Weights of a small transformer language model.
Training: a variant of Muon for these matrices, 484M tokens, 7381 steps.
Each number is 500 + 40 x the weight over its row's rms, rounded and kept within 0 to 999. Layers, rows and columns count from 0. Numbers have three digits each. The size before them is the row's rms in percent of the matrix's.

# layer 18 attention value, 256x256, rms 0.162, rows 79-127, columns 64-127
114:525464421489562482458424448508551490516473490555545521544505445534595472547555451538511483460596508513406531539484561531513545528413453480546530522478492441523463456497515534507495504451519537
121:492502470430573570504489514548483458489596551560442513476462515483518484559513479484449464524452506488538467494514510478433436512490495580441512476455463515533490496462433469479472522490486516
117:522492477462489516486534540472552549468477530470559444529478457478454533543434544524468470511506461490497518496407459477526493577471410594587441431512430490549480541506460478491533525491568474
112:537534431502507494523468546496562547507569507452560538562503531576547497566491500518502576501547575535536449556459549520563445549494454573484528501482465519486502483492560512532465481439512423
112:511583474516534529510505538501520449489526517536432536407542459507576472504594461385487461466590455472474452482499529496482515466532518508451464550472492464545486514487527480579480442522548440
121:473522558572556525473516481561510562469512501570466535525482519512481470429489573519471430453533513539509523478528470511476465537469468526443467525503497482501508513480563505487504450508371492
118:522530519462426493424523518515472486468539468497523561444502534531533509544533509586479547453573508536497526431552490504532483541519506446487513564440445541486489531622460468440498525469504540
112:534488592477435539524520448471492493477541448533522500532550560494463509552492579535543527465495458531410541496472490505475517488535464537502603491526463493516474527448479621469484501492514452
117:549508558548512459558511465521516526492470540483464478516540483450507483601491508476540514477440507546485518436507502498530477508542478542402485530440492447513568496503467561538386544498459501
122:495464484439523526503446464501460541468525525510449543517469492469536518541502437515483499467492515502447480462509463534506524558512492459470366456547550465489524530557559482508474513538492408
123:473475500511502582482462525483470558497539511469510505545493464555657530440512485419511509539494417458466480552525507551514552406535488543502484504464497511443458540544459507477521522455524533
120:490458476517490482455471474490557489482417464466511521545499475496485464480434496513567503474519473526466362546413592512489415497491425497487514523506574572435532477590520464470508536508585519
120:423415489442512546432520526578500515473474584473419561494487529500491565521504516472488483478486502528482521471447498521434531518567473495489491485507568522519487476575567499508542486481551467
125:470505510523467451521590484519527506500563422507493498475480557531560512529530470506441486486458449532466471493503574391562480536510486423527461479532437497517490484580517477547525454510561482
122:522484555527471556500533464428472533525412453557482492472560469386555444485532541551577471448508557521567530565488430541575472448538533513471468522509496501516507516521537502530539471528602544
116:498495545519338521451397537544502508505512520571542430529530528455490518425548487524447417526484485523511459485560510554510540436486511481520552504566519499568493517469439499561456505508565449
116:529455509450557429455533478490501450463484436550509442468450483467499564496435475504463514501461463486489488530403498492454465482461438497443527450534476513500507476426504495416483550505554529
119:505454560538560651475522514451486492473459456529527485536440447499434447519462571577566539493476498546559554464465515538535497539474422582528454463463476510485465476466515521541476455499481446
120:505485516495405553470428551481469479512497502493497482497541500475614523489528500555519495538450486448511495517575449544445478548508475508452519454440462502458537484447443405490565450552506551
123:466524566554450521432459467547592505546580519475585585503498499492577545573472534398498512501526503483502541480467474534517506484415503573503536490455506525484504465514518480484504566531514488
118:547534482509459577573497493546496514455526511505520555427506459416500438534522533517487474530528513468497509509467524487470492479562584480500517453450546499461615595632492468517487494524470463
116:502492449452501469624511525532466537463512524473467512430482514451613453473561460515474527533465492562533414462441543489515534474528532536476420452496539478476403496434542522526475569457521555
117:555473502568508521528493480480505460492447429435481455472536569487483456478512445513510597509417464503422504517492521420527512560493430496496529524480483440489529431566489479590514435509524521
112:442485462501536555489546474539507505476484414461557467453531433491519512521486579507498484514540525407516469483415461484449390439555534504534494524555542495486558476496475521466481465513531508
116:480451562460495516530560531542522536472537472535457538510438468546496548444506619550491432521527486551512495508486468571474475478520519497461505452494542483477471429466492428551483559506473500
112:409422542494542464557442459536452518527586503512569507474519482467474590515444604436510561470511528472533463531472470457470498503463507531381462496475532514498488495510482449461451507529474540
127:442452543546483526563455536545478462509548472479498527533494554573456458508506473482459494484510607425438508509440507472495556548469493537472564469477522540534553504471477494486512582449534597
122:481530471478472422478516502539504498442549461443513568501523573537465465388468476497495470471409469525525544477515538499473466445436528569484451480522505468565472478565505439492508514403535409
117:466511608575544482471531444478476443460491448530477516503538527490467518507472527471552555537532481526489499566440540583557467513474533465568470486475463513547462545515520466502485487561470535
120:579485435554542466459559554439543502537497528516427508504470535428515474439497519483620491495427556483505574537469531503548545498535477412464506467462473510524402457477542460498457491575458474
125:567575531449533532443481453497473504475506487512518494503507548548506595445532514578569542456514533481509494491512550501551482531530562523503559504544548496577541485505556555480514514576440479
109:467533486487516478495507432523513433562414493499492500456536451555525401529486524529520416518428484543514480613489544412521550495590486523535491558401405458558530467536490559519505535541465486
125:470459421525536585465470499488481486563470480515534510486507475451531456569493490513509514486474547501509447519536508521579572484407486463481490503521462494524468519444506495544487489505439469
110:466421474511504532573471533548523444496567511523454552446523524537560508554526429464544561580525526478501522508489488485542493438474513481570506501501506476567463512572445483453467495476419533
114:474532493427449534565510460534534443501398463530518516539477502484447487492501416585461551494481523494518545491447531544473560531589431511441507439432556506547532502529522537505532527478567487
115:492481526478497481486478473562466471497471452527563501423531460524482521419489526538538463526461504462542527518504481616494501479501524547486476526477458530502408460523538519554474505508451614
114:460579492572603539494458425516520543537545440501503498465496474495475453483519449585600453502529554519521499485519434436501558476433486470458469473530521502540483514481533478513542435472527500
115:494463533465533543506598465501572479526447543475554506493500518493473549487454466512544481478431473548459507475511472551530488483457517486515521473460641431496464520489523424551464529586498515
111:510531455505418550512494518452528502510551529509459528526448511488575449508473503452502424444501513601531481485524552453506502509458494513511553523502493537446500501472402601534524516485465511
119:564557584531506557513484566494532537407508444474529427479538480487486539477516451555393499593478493487527532505543507466514456514487395436457532496544498536575546506521498571533516541466478488
112:507526571568485539408478497470519528486513558530508519435454519536456444502471415455466493508500496480529538501484441464472442510548522518443546508473447412446451457432451552523487436452556450
109:511515564466464469608481471496482450474457485521537497518528516533539500403465562511501500516499442449481446428478521478537558560457523452566470547539471514453461462435501570503492537578509481
120:484558487554489518518518478455522552503557499459523462511548486510560537482454463497489583463534491540485467507541514517540516541483450441486516552465457481520525522424532404477471515537526560
113:528541572538543446557422512473514539513481456509529493427463522385467455514483556450544523528562539473531509521440492475449468490527546512524523530500491499536467589488536477484528559523534530
120:586520477506510487528516483527526506464538482492518499552522509550471478491461520469631474503527509530499538440538531447516516527440448489540520445417456504504561482539491496462468483493514426
121:509490508510486452483520503518499549515470471458497543456520575571451437601495501494462531553519495459465467545480491508504582459448465516553544539570553553518553501458523498501502485468474515
111:492420458476522454516498517524538509499538515487496417427495551484548503512534546606503487541524496526531474495399466500479548490573609549496594496471514513483502409530481510534496592439529449
117:470469548470489488472491514497473543498537497517481460512533476475464524507542457487551514482470457510500544528450555487544489480560473453577594483431478533399533487557499458471508490469473559
112:533520427473488545505503538495526471532485424481513512542452516420518460469487443497558534482475545566469444475588566479469496461447521538557480459499569502507501557501492521540470495549451437
# layer 18 attention output (transposed), 256x256, rms 0.147, rows 79-127, columns 64-127
117:520488553493483566519474452497518530448439513528557518490481534533510464543418495526527474538450492569462472454509508540520519485572485448500492578459470498523484481555471509458501477565562518
121:522547419483487509450569505492486450510477491503493580513499553481508540424456556558488529452527502537533508560475524444515504512487506472436521447496394590400536467491505454563500424587481495
117:413453516462448464542476486576547503516641504498520547480490524564497484520527473514558463517433446589457526519543455550460487545454509449458492537477421567504453503550488514484519591513449524
114:453532521473522515422455445564513531535520543469545493402494533507547491495445431539484510589435466483418525523487496482474511534581477465483504419486533441508547540515463591475484480487505473
112:493480485489452473442545447502500539541443495442468500537458518473472548447402436519491516457419506463592507492418553478487537522444438541444545432512474513480563495520605584484496531449504495
121:589503521497494455508488527551488524541476503434516532451587546439460606567552514511466416502450570527513552510477537564471483532501518438506525483508513498479624494475544478463469521557472488
120:483425480547524481506501486485518496473529515524482524569502493420500515443513517437532474517526444488452502505493537473536504449538507504514475503480499572501471493484530486440468509575476515
111:483484521479572549528509411476500565484474527562448473494439472540517459568541561509444465550462499513546504459505552546552481511506513442511467483505543503538453485521478527433458509513496461
117:498518513523484480482524364512528524496548425443481464484444503521488542471468495436428531541455455482468396468490516443480457590480441531504575431508553523471477517529505472547489510459469474
122:496471477550435562458480542613527411467472532506521442515474544458562516533476502556495456444533541574591458529439537490481522523529470511468461528506443472478526454447506511491555424531425464
124:470446511493544470482447500482472443468381500479540516526485514539552477523518518477539507499508548535490504566461507517586464499494537487562500481498428458533506505449474470532433504419509365
118:468460547521493459538526523624550578579580483451579504452551552558544494438451555521524494442483429517419525496470455456483489536484498564550472470503477467441481443525511514501526487463461454
122:510508520451468502523522553460491455459428462536517531529466437463504492549451505518492459490636520531445502586497507493511502486438538493509415601444538504469513464463593510591496514439501448
125:517521498467490451459466502548484460490499521525554459462385486585543546456531516509509518578507580552520551587477479547482536475428428591501478566527468470418470506521465483479538480421498455
122:499484552480455493496521521493497454525542440455487496538542521500425555516504435468459479497543558464471406472530483425371551506484490544483516445509578408485536517480478512539443601492467562
117:494472461507482568443523541426530505488543451532439527554444463489474497570510496519480524551484501556545500455464462521476460492510523516473473486410543519489488518382501510425516498566454544
117:517471551507484585566502474518521557538498481472534539558481515499550461546486493428453456516531513445488473486564467465510491538487464451530539497548491525532526518517437413530464488481504525
119:445563496489538422429477513584536481442466452561497527523485523546449510535538488524454487473548454498447462541569457459558519482569508474544484491479541482548442467429492504529468496523510416
122:467532506505539473506512513465527489540518515416440504543562493472451408522471498465513553456609522468501483564522550470508507603516514542473523534504497485501463512577480476527480498564483481
124:500529418497383520568468522495575446494513397525548452490519487530507512496523496540487421490542449451506489484499502521495467532472567482517457485496461430522464459519500593484512504542453493
117:449425516474480487509559540524535570521504476467492518560509451503466527452569462457453463433485504531552486520528471509497568518450509488483534500499457484521477548482537527473498514547539455
119:495493554491494505529531458485443448524517447526566497512468500547521515486501547514491549491437547516433526531483449526477469435497462538479455474513455511435531553416458480502443528492479497
115:508511583521454457486488456499505430451527530483441503544463523484498447489488512456448495510481477462525514476478535536508536434536509555563476437412478404520488564491540500492514469507528464
114:441508508432549493479482560435520499473530465448455473492409565502493519451443468559513589521519489471513535501493478542505471567553551480475490544528488468531464502515467480443455544476460407
114:513535436495542531508525502474561533461463456496524457469476515502429509482505519480511502549535522519468554507519511480515517518523466461515515527449491547517514475448485546441535453498462501
112:521535486481427514464569474486457486476469455425582563489488530508495515517517498494559530525528451375518516441506507525537453567412512440489555496502546451462529457385494459527521462557527430
129:517494512525474486550494507467557536501477497480454542496538431504495557454487460533572541571534425478467492516481529437534477498485443546473512476469502504535492460544473535490457497546420373
124:495494497492513503505521491524483544555397502565506468510474420453485465541527544514488462533459535490574505488454582496500519496497473470497472465517474487432550465462493487501496513545511480
116:509553526453435506504443492424556471518521459568474494465511484504548483466557478553422537525493542443461461431494413541486500513477521572541495486528475467481498522520447567491510469538486482
118:488541598514462504519514494482441457477549522550468442471502444486470494508476499475434523441449566472486527463476515451573495491487508503477506567430431463483517498532461540478521588514486581
127:485479417612436493491548517481484546483540490501521506499498524525453409489550440522511525589525493453498512537479455474480513440532518570554440542561496481489558534511495506517510578494534469
110:508457531490532461505478561531449508533465494533505542511568500525534480446542514464507546520547538559500544491549436479410495499492430510529456429519553502490541567551511540438542513495520491
126:557520544519456495481605523500507514516471534489520443482437505492505557530540555529514478520461502461523501499436577445524474488470558485508546510504519473543453469557527503476506452549529512
109:435507470497437531526543536402480524434444489522523535495470572498477491508504533490591495540469449499553496509518491478496546505485467547541515449443530541530511558503547485528494557510543500
114:528512516493569519462490488486445590476534488463477586543451463533476448493518523534513460499459456513524522507521488509519478459493524523509522531436456481469477494516502520531525492514487479
114:486461416526481564545465554486490488400494500515515497503521494498546473513551509496569527502498515504427454477489505442532504519545489479495551462539471478505554504425420451534491499488465412
116:534485478526465521463503498517481499483497546545486521502495547496518498476548525449431548562471526494445526477473474528498472542467508568536497483550534580517461500600480527449477496476492551
115:508531545470491465439453532551484445423398454462488460537477487532524474469427547489499479450537441557464565522549479499451486529478471633486501525542469517591525461475550527517525529500508484
114:481488483505514472460450518479532515499447498471469501532436570493475530469507536483531484540433461530427499431476409521556418497540532545495525505512481532515485473591479510551530496501471552
120:542497547527458504524521505444533521508571463514518503526452528547502544562516508537564474513490443500483453510516479545423489530563484510522478514526441528497450485493505466459483500489464488
115:504503541523503502520461415512504523550442472576506501488436556507497526474508562528551454445468517510448437428486499475493480512485524481452517486492514504533573474496510543450531549503455550
108:526471459539480539523475524546449538508474456597505466476452458504476425468537477517505504525551460513561551467501522469558462461519492465461454539516493464481497441466487498576528464489442561
122:461444541548487470462490499480440474472507480511510447461480492437480479493450490522442465497543486562516504446523511508504467464554524579503496422513521426404456495488459567475525539475470551
114:456526529520541520504523541525517568512528508463479555466434469471507473489459523470481436495480433463489457543471451491537522450457495482456537499509493458528384493459403488459477464460495422
121:479466484521470452472484453508423435486492497551478451455493479499471458496537482454474517536434441476550496510600417488538509495553503471466540521416497505440527444529493513393540389488564551
119:549493437461524490580446487430460543491555583498485455504548473490536477507497506579514524429432558433487475443558534562512495499498470489474519474475539482500470527496530503401364498553437447
109:480561487446512469509467468504498563516514516542479574490532461512523465503477473542531504479536549486495450515499511502495538504466487475450517545497446496448446460470473518530501457442527569
115:528459489526480491482532497428460518458564497501475557493529438550476536454417500428466540430521515486492449462468463454526545455489474542511468449490531482527535467511501483481460523520546485
114:502522478508529484543450524580525539474495419483431470440488528483500489533476491469439543453387388496484543548507460446483518540477493453507481510483477515474460521462455542457465481597462490
# layer 18 attention query, 256x256, rms 0.0891, rows 128-185, columns 64-127
074:500495495491485381435527452514496557448487464518491483450514523521593524504495541450403476512434551466554489480403431483477498505472473514533527505474489454443477450487437509522548502448509484
076:584502526484518597463485475577503464502456491522496462502495475491512485595485533554394447477483467493474500466476423475557506458550472511512576488491481509492515445485505553487426514423526475
076:433461540498510397504446522453456478472498499489540520482551554526516525459437464471499547567532538459430518409529540496488476493542545558465531546453513436470514490475414539504566527515496480
075:514524501478444534528498492542408490500576503453453552428471423457540527643499424474462481514416415494460490543461451461489478448504491478460583565427482466535447465554516516529506453509495548
073:508477574461527530524515529471424364536506516541485502502459466531471501539511513519593517445517462420510516518529527531522460499496531482494447451497437524473477522469475474577434493452488544
084:490497447545463463526491462504433525477550536457509546507466440525487427443539494431486489453445460505559528452500472413509498537501451508574475584524512495470502522479438473474540434554476536
083:541499525557492481487452533480479457475484550451488509566489494512459479455469531466421425508423483406456469535495443472478485528483471509519510435550461588433552520466498523521524459458495500
090:534425493501501545507524585481485534483524487451492515474558515450457536558531502537507559493497447587528441488481444485466502438498515393482523490489515498538497511545525465455488512471456535
083:439522484457596427441477527455511470490578513520454553492562521522455556528477439496458513465459517506545459538500429512470511488544505467514539467570542485558457481549491467509523446443508543
079:500540535532536601509569545572455491488427522563502529549525535525450533445560493524503599531460483488531491548494421531512545486541518473486529527383468460494606537461476511573518533461474460
080:506525542463523459433546508504471547431545519532527618555454517513472570520500591442554541479455530548410507467541549499491530465572511542504515495529492436478450530493515511548504504461539483
088:534492539597512476474449514525509566582425504438420508539556470504522474506465470507409487542546514519485480509521439573472427478518490571499526398451501542484510438502485490478522410473514604
077:552550434527530520490474530452472478496473499475543497466463512516507531534468489449460489487508491468513502517567483513500497409564468487500487436467483568514523563527507495531481510466428520
076:508474461527493525492433452509510439540549489529442558562517504585495523510454500455540494459519446534463459455448448499628500508452469542467478546488515549491525573485468507468574440467506458
089:450539508375482467536570472468481534449414549563495507464431499476527515528451440505592436551465499497495496481575459432495439545511485418486531507518520450499469492459423484521482435505456622
089:480502501473493552535501546513491535481460493509587603557503486490500521490507481472503546501430552544503512486482464459481414494517495477483528455479536503539540464435470515481462482420510544
090:531476581482540522478516456521515544461474439553494520479513485546504473481473492485560554547486450487470519517475483485513533470534471505513484563515487418520547522526484495460504494519479469
086:503487487502475469522566643479455453542498494535498468575450529445551494483548524442517569423469593473530461435476525487526559460416506469426483483522568481559545520539466506515582459503465483
082:482481507446520442478495488533492523504513514422530447521532555481454416518523526417530545488515554535544519476486528479479474558474411499406489539496538561517468524467483496562472456524490526
097:499513445503527468506492512414530486514434508490484412464499466530549515505505481522437500473490473492574495502504533475468479393504547463549486466508534531499499541444518557477476476554488440
096:512456482453449493509459493513469552497505553500538468497474560505519460463529468449455449551478497462497575418530485524541460445545495525431506490516451591449480515525467477461520581481455468
096:470479489445454457509497451574512513519520483511503521538493426532537496522530513513470556496494471489510484476467484521513485493492518489450468476526511498497457502517526425446508432480492453
093:512569595480485466491560503478482507541481495490456535482518502628559483542522540507456520446487481513472473559444496462501489594469441494552501512515550550552499485502514512528483509509443445
097:484520475497467442470524455429515548475547550491453495478496559479592562496483531468432504519554518434440488579530507528510557480439437486482543505532481544459478431451484471528588505479506514
093:552507508505500466471468442524510526540479519416539466473557473528508515500518521513517541511543598529481512490518542527525458461533503453487476493480571548479460504538514521490525494576532511
090:514511456527551515465500502513495547456512511529557560489525450442476516482557505493488405566568580531548501426526491486583507555486488490426482520536562591482508508570596515427451489488435497
101:612531548556519519465542543500488575545509520600535535494501456479473533501523471507487483467507465506499499451473491515520485495501462491478453423437470575549499468528503497527516523507487504
098:487517503441482504594498570476521499527474568461516519452532479494486451534457501477504548454481555470505480501516449520468595436447453495475558515453496454549465516539483571438504479521488532
096:481510465578498474535539544506546494549537445466536482480555469478523466527426579488557514493511419577449494428523490451451548519495468487564483434404451491497437494501534479519450404486530482
107:447523457442490526532505470507483447400529541444565516437504446521510476498493526497566480473542493535546529448509475535468477534499513495447555500577477474526495554491498550514478500492514464
099:517438511521551479488450486452500513448570535550502408535507468509551518523530509442506424501477484501497544512558516536466410517471487445517502569539553489435511542490442498523577487530580563
100:455509540527500462558505485526489547452486553522405459456456501506539499455509520573537484436440484463460461521512493539519494539438522526534507503542481538490496465493447535536473482485588488
100:485461528596459514455570545505490482576469442522462486476561482528478490460534486463465520502491517489485489505500497494523474439402476476501490516502465493412476441512477448467576551503451507
104:588486467529458552493522445528531497447459431560490509480492526491515434499557437449535427476428513496565520459444517503542557487520540494450379553498452501500508487480507519470517471508465475
101:532488535499525484494456557523526447486468568552440470498538538549498533497478508475518513485444524500502607457513527531575474447469500488543506483477573544458514466470498537484565524507469488
097:517556520517536485534451541478532510525440521448527489541516571565452545571527540585530539439451476468451499441488511501475501521429582488521461502523494495514540481531470460517465444463508505
091:421509530502477580536423524528516465462562433469469485531550442602481500439503463476473512498450478487538456477473499541461505493501509511496492451479514506525502501505492520474495522417434477
102:538488476492569451532506510475473482608585480497546448465433497488476471521483462517511586551512595484467531522531500493520496518553469480497523649556516406549503529434455533489478449473501522
101:474503527431549531509495499581505529451489474508537512487482479535530505499495540449536526502456480526521519512495541501566477500528534515505488462505555507516517492476502464482539530434540520
097:475538482476513493552536541501480456493391420574468458436430500489517448505503531488488553483502511522596514482456469461488451436504486465476465502526508449505546471509490484442405504458579564
103:541456467483481491489470623494445443547490466477441553496552528513473499526470484564525485497490412504536509462451459510475587483448557533508492456490466471567468483458522537463464493471479448
092:508517549504533456547485467480500437592498487471475511549475459518479611546588480491556483475498582476504504532545495513549527525487471510500511509432542468537570410485492441463559513533480444
102:483465535469434466502542513524511407508437506442543582480503420485546496501508521504544528497469457428564559472528501486412484438483531554528540541507547523489467558570560533494464559422529569
102:479559468513540470489484571492479462541478542472426518516556472531506582503548520590509423539545432500514456463405568491447481502516517471500520478427528486493496464417536545545525521449490528
099:547522458544524511508449485472528530484500504507469499497590465498534437467495431466511549477526518530512518534524490550480470568507441447528504446573487457541501563475538565395450491535529440
096:534440442441462564494514511456458462494476517495548522515464544569521436497519499491451380568478523465520540464471462498541423466441486480417489426535470520513564463427497485455517474510492509
102:510510425452467518469546556439479482502458468543501458572517500482529493454430529480452537547551523504504510493586502532469577529520527544450461475511481488537493443435558525458499433539504443
096:515480488501525540572464478494540495463509504466472458561593482430539516448553458537474558503481441454486516471519524516465562532431494515535492511427455475518456539504524424483548562551473406
097:517594595504492456488544442541510519542446456491479500495544505517571499485520553450568494487471505482527483501512551495542551517497480490468443474481522527510518553492459461533483456432454508
105:491529442572526520497518566568446482578532517557460395539467497518493567460485511535462528463516449479512509479513538518522582470451443514479490425511452484413529405529499521513533588437482438
110:528515490435527473492534502455458502513487443478499501429504541542492544489507549550561432590550572551460504563491561535474484477473471525559442511454525498532477514521556454518510544586519522
097:483488525542515481446492517474442460475469540469503515560468504516482496502477472538594471555480511508484501466478516489529458524533487440509577578507453541507487548484481460520454492541531482
102:488557510484454482566499460477555459480542510485520492489465465589470470422479518418415454505515550430522462501471475487480528539545525496485477556483596582438523513562550471469530532562488473
091:420506553522499467509414476433526537540455478499512448494512501501491439478521459497499483508464587496491497565541519512467522549508481459552481495552484472524527506495540465610568505593558485
096:591527454543485526516557544495571535531540481450439478534577546522513497503477538514496449463549492534478547448487497514499513510582476522497411471515523472437461512522553506579446514530512569
098:549459510509507470476441528484490525483516443553478507517448504536495472461509536451501590529465431504495510539534492512424536494430493470470512551450381415475500508450484521539478460486512575
103:472532502439530518480527504535531535528453508505496492513478457445489461457523502523549488531506493456495485443469481459506513543525488529540447530436515500478500487496418548529526530502504563
110:477552504509472578510397470506556441449496595568558496516483538456504431537487539489544460470485436430567499520538504464594515489503504535467442500485479453523511517509514469514501509532517471
# layer 18 attention key, 256x256, rms 0.0916, rows 128-185, columns 64-127
079:542518463481555564468535539441538528490527546568463517446547574509514469531522394456524593561528472508451473501487454573464499519493458507513475470449466515534554577542513451519459480531469492
073:487489452444423535515548501457527503469561442521456517440427526479466513524517478505497538478489509590570531494532527508486569557533510523454542458471464539524555529460444459484469562547558488
076:542521488555515488549508469491536542464534495520553470496486548496495519501465500558522482507400494439551602527431515495412529412488496511497437478490485457521461506416512586509516491516516491
073:525442533509536465491487527488583507571516535501526609419505545507536592519500478504513522556478485516513553426560424471506502546476481481428481438487512557489519506527530454540405554494491479
073:498536527540448454489470446469545448433529433467566598426584537454513509538496489516484492468471448534462482495486562536489527456491474442538499567545559509517449496467445491502450556527459437
076:485462473516474552512543527543426505465433468495470483554479508496529582468471556513439560477522513480502508557473501461500503576489525542462505485530432560567535425485494498526515529485465440
083:449496474465432515525541415503505576548476491556519513500477429531510554587501447511539501539483449514472505499426468466539539478561476514431494457470497544508548504464525431508561558527569492
081:485513533466494466518482493528536454502506529541554544470568467509439479481583433518470508394523484426499469499453441426501529444545519508488525550520513484518534505486487473545496499524579478
080:502444498515518528476577463523514474516540562542467584426518522436526488511525486498493541463500410577537569456537509497475543480511470532489553523460450532511515554577532481495467513449476397
084:486483498466447553487527488450508524510482537541519578520489457459540498542578499539545478536544469495546494550436479545454539444567547504551479423476528388560611518429515489566492535507489590
082:474457454471485484546512509490535484500472484616474517430560460426507515524477463497524531544541493512456550484431460463516535507520502535515498474512411508498570564464525501474538524573572527
083:502520398505556513473495497505506499459550500472563529488510467518493538545537495476565465506506515515525486464431469518441554540538593472443519500517448545530506605533463468457500602491516484
088:448522523494465494536456480422469498505524491497524506454498465494518506490478533520485505440512555467489423465462500524501494498567465519455506477478470476551432490449565486487456544529555486
084:465554509539510456545498463488500477507486447493439509514530498476485469397554497518469432543529585468581470462522516544471451481436496549489493491542483504424479518561586564493477564470449502
077:570508517502489496473451504506476568534487521437431486546435533486469494473566431509502477522502415551543437476600503475565491594541507506568463468422444539521489471469461520455511476538503455
092:430471534531513512545576527494456487592535519551493482457534475521474555567468504433504533554520445485417456451528493464514558555502508468435532394494469547488410439509485538536537424485453547
090:456445473499515484466461511559433494426484502504499429525496486551552492474507535507498498453501483575484567440538462506576453523533529517558491504561496461441493493506462479475505486496496554
096:457583512511466566474526471470463550501568541475431519499554523541579523564532512499511421474477541493442490506504491524509510511524538476501513499418404497516486469490531504512558475547467464
098:440528526412486473455492556477515514480444541436511517508551523521544558581525459511515481524512372542581495435476452516517515540494495561494493585528573542475478505518488426530527452545482544
092:445466513485505567556463490495466549497466511526587480498471476498515481502550548536556517427494506505486451445475521435456547537560525507431551498518536528486481551534489496491514547581533513
094:500475501457479495460531489513431464477523472468507548490502463514466464563455570466467480523503541511496505487529478496543566505529507472481497434582449466395492534468519452528488504503501459
100:514485458551528509398536475499508500505423569511557540432464516582528482527398477466443495534521521527431498536551507509498516474486493527483481544525461466518452439556455447460507506545558438
111:521517486488540477496501508521406499465433540539533477422492483475541486612475546508491550504576414538486499489547585481498430505492474521589507487468569438524545473514466492495468503486508487
099:450442555504491486485535425456499492407456520541490465519579478491510462519547565485516501474496447483463507478478536499460429514557509535480555545510507478462556511460491388480481495458593482
095:556432448497481463506555582510495457450494517470542483445548509540537554527547539517563477465470478494499473532506439521489506607530486540538511451499537500502547508615433494427575491491478494
089:483497487551484465522475493485496501527518488492495516476456477524526458522465495435434471624464560449523466502470448481512576534471479486471490447540494502448483617536502524453507467515494505
095:509469551496500471512488503518546438479533468570492531451542482537504508470535572495469522583474487509538498534516523498459570498475503533455564554464501504540536545449525480461484521450498500
090:502519555508496464490531513461458480484484519594415538473399492465472525509541489538516503496554512528483491482496570467514468514503506483532533584446501528509458543526571560480514500487517471
095:509407509512538492464535545498494459551488577517459480506579523474533535599503543508504544475511440496448567532503412529530511472477480409553518466420502499456532501467497493483505438497516490
101:436557505526467496535549529516529551552524507495521492471529498536482526571503527565504522450501473514545535415480516483475438519533574561526408404498486478502502508541478434576469470540532500
105:508464465413583562542438594503562442531475457442454444514487482546515507606513519530532476417527456522531570549546541543527444460551472562509564518511513448500479423507466479549513441489456486
098:562511569474451533566470466505503518484531512458557563464616477494540509539563430471471490447560511548514470480462520527464529496505577451557511516433515541532492524490565496464517465617493567
104:508500454481522427526467510518507522483519491477522515481462516542486590519547547513435490459562490527513488423458579484457381480559506529607544498442563477529501513479414502541521527564533512
106:449468477543447519470479493414511473484511546541494482478522466435539561473530488497477536540436505469518545508564523505456483538498482526497529476467482529570479539449573486484517500460475530
100:415526491439567529544528416488495495486460444493504437554447495518576500510437544502398507488458505527509479453508468511558446388475427568531575415475439452528546537452508508467458434484493525
098:519450419388498524523481480481567444558501585401549543481547500479499554416501495536494480524439543448501559519520464489484492483496511498524488497493495503533502444494591500504433485483515580
097:441436491537430524536510514498510506432452455389457490479517469424545543480499511494471517477501442493522492471478520475497501487473489540474486510505436581516518461540511501485529488482422516
102:427513477473550493618430498518521479486539517528516427470456522487464498457556491555489510537525518551501493493534468503508508549571490532517522469529468455505512504498393574495556495509503492
112:513482462561486565537448497516480483516513459591476551450477564556517479509489483424460406585533574474457499543458539600418436554488528488483417516545446515477455462437573498528542515503491461
105:507546554502492477430460491517476476464434549483448494470581522586474493409549522497475537518497486514411499431516446453483481549546522610441533600467480487464495532520506499495485569502513473
099:493485602455484551505483440469513438535551456508428503524475424471519418480449520542488524519520496423528487486538520428523488513476550581479523470498546502540497517476506501521424467419600483
103:477485529462529518479510459457491463545564518515535479486513501545433487541520525438533509569519522564476458489503545462548501501522552541441532534514509531527546506451488474495549550467515520
103:456495541458545439516543520519421497550516497491481498522496468436523585449484473566472469553517540485398469538552561495512437489476514562530538542563521508502534512509524517574435484459444544
101:443564578548535486503444488555624535585482466456492518483451499473506522505490489584517473502494474546505526503479479488548494522514524505497429459514537473533492543469502497431490468473453535
101:494497508493482450457552577535531454465470469510476520546519499597543504471463537474510505449509517527536488425447502459516514535473495498544509537536525417509480505510528554518526446547518495
100:514498525563529471493458552507513473425505474541500506515479409467531558535554564464507477494480490510487531503495479476424465431502517432484585519534452480462505500512458533464506494487610527
108:505483538500516442509449544534442524532415588485436422586488482527463569461465458522492484449471457447482497585450530484547485532570428500482599503483551522478463428484568499478522491581488442
100:522507468501483458446506454561545522536388481504523476523485412492464403483462481461525528485495473441559515583495537444533557517427529514526459527480510454410516517496506502452486539493468528
103:503468498559538511463501510452467574481478562468513500424535398527536447527515498505507502462504524475508539491533492540510442484476453533476524484447565495458488453464481495473531446546457464
105:519515541503494474493588449514509481508512557521454432545473465469491527489490546504515512417554532456449500509558481457492524477528504521507547567482565558477497441525499565484490533495492486
111:537436417512472540506367528534496497573545428481500481504451504529499541493444484459528458475451506570476455484524532528495502521520468559493565487469565480433507541471502481500508418510500500
102:525567503455511481495504547511522450539527528466572449484419560550530495487432475471564493472497558495458462562444493474461495440502526566460518557510583469508410460463508522467456498510539496
102:483514503476454526495407479443431517448511577473536501492456437475445485529568506448472594479460510432532535501510590604480545542521517473372530470470501482547543487433462437534520561496558489
101:518514481495474476450506534486545518556498475473439467555573479485510485554469515564430528420546443491475452480496431523555437522553546496495430489456491455538508471425554523419523548519583496
103:564497476463529478519497514494548515458559526455494470536479446562448511466480487492476496501384457538511465477536451406451530577513473415514494490530566434506511511526497535491490519461487506
092:469448499487533500480510530490531489488497488523538455497522568469497485545545574534541575497476450448485532489503540488515471448480507523481476523430504541496536581501507435531504463481416538
093:534569507494477505596514573463485470469542476514469504502560486462491493470519509593477459552509442458483543429522447533523516468557546511502478490520569436506505518596504595510518541515489500
111:481547502465490508484523463538523484544478518476463520575537578498502497547521534498428586452484501418529487520482543464537471473464501512491409486559479444552485523497641502473508510506468423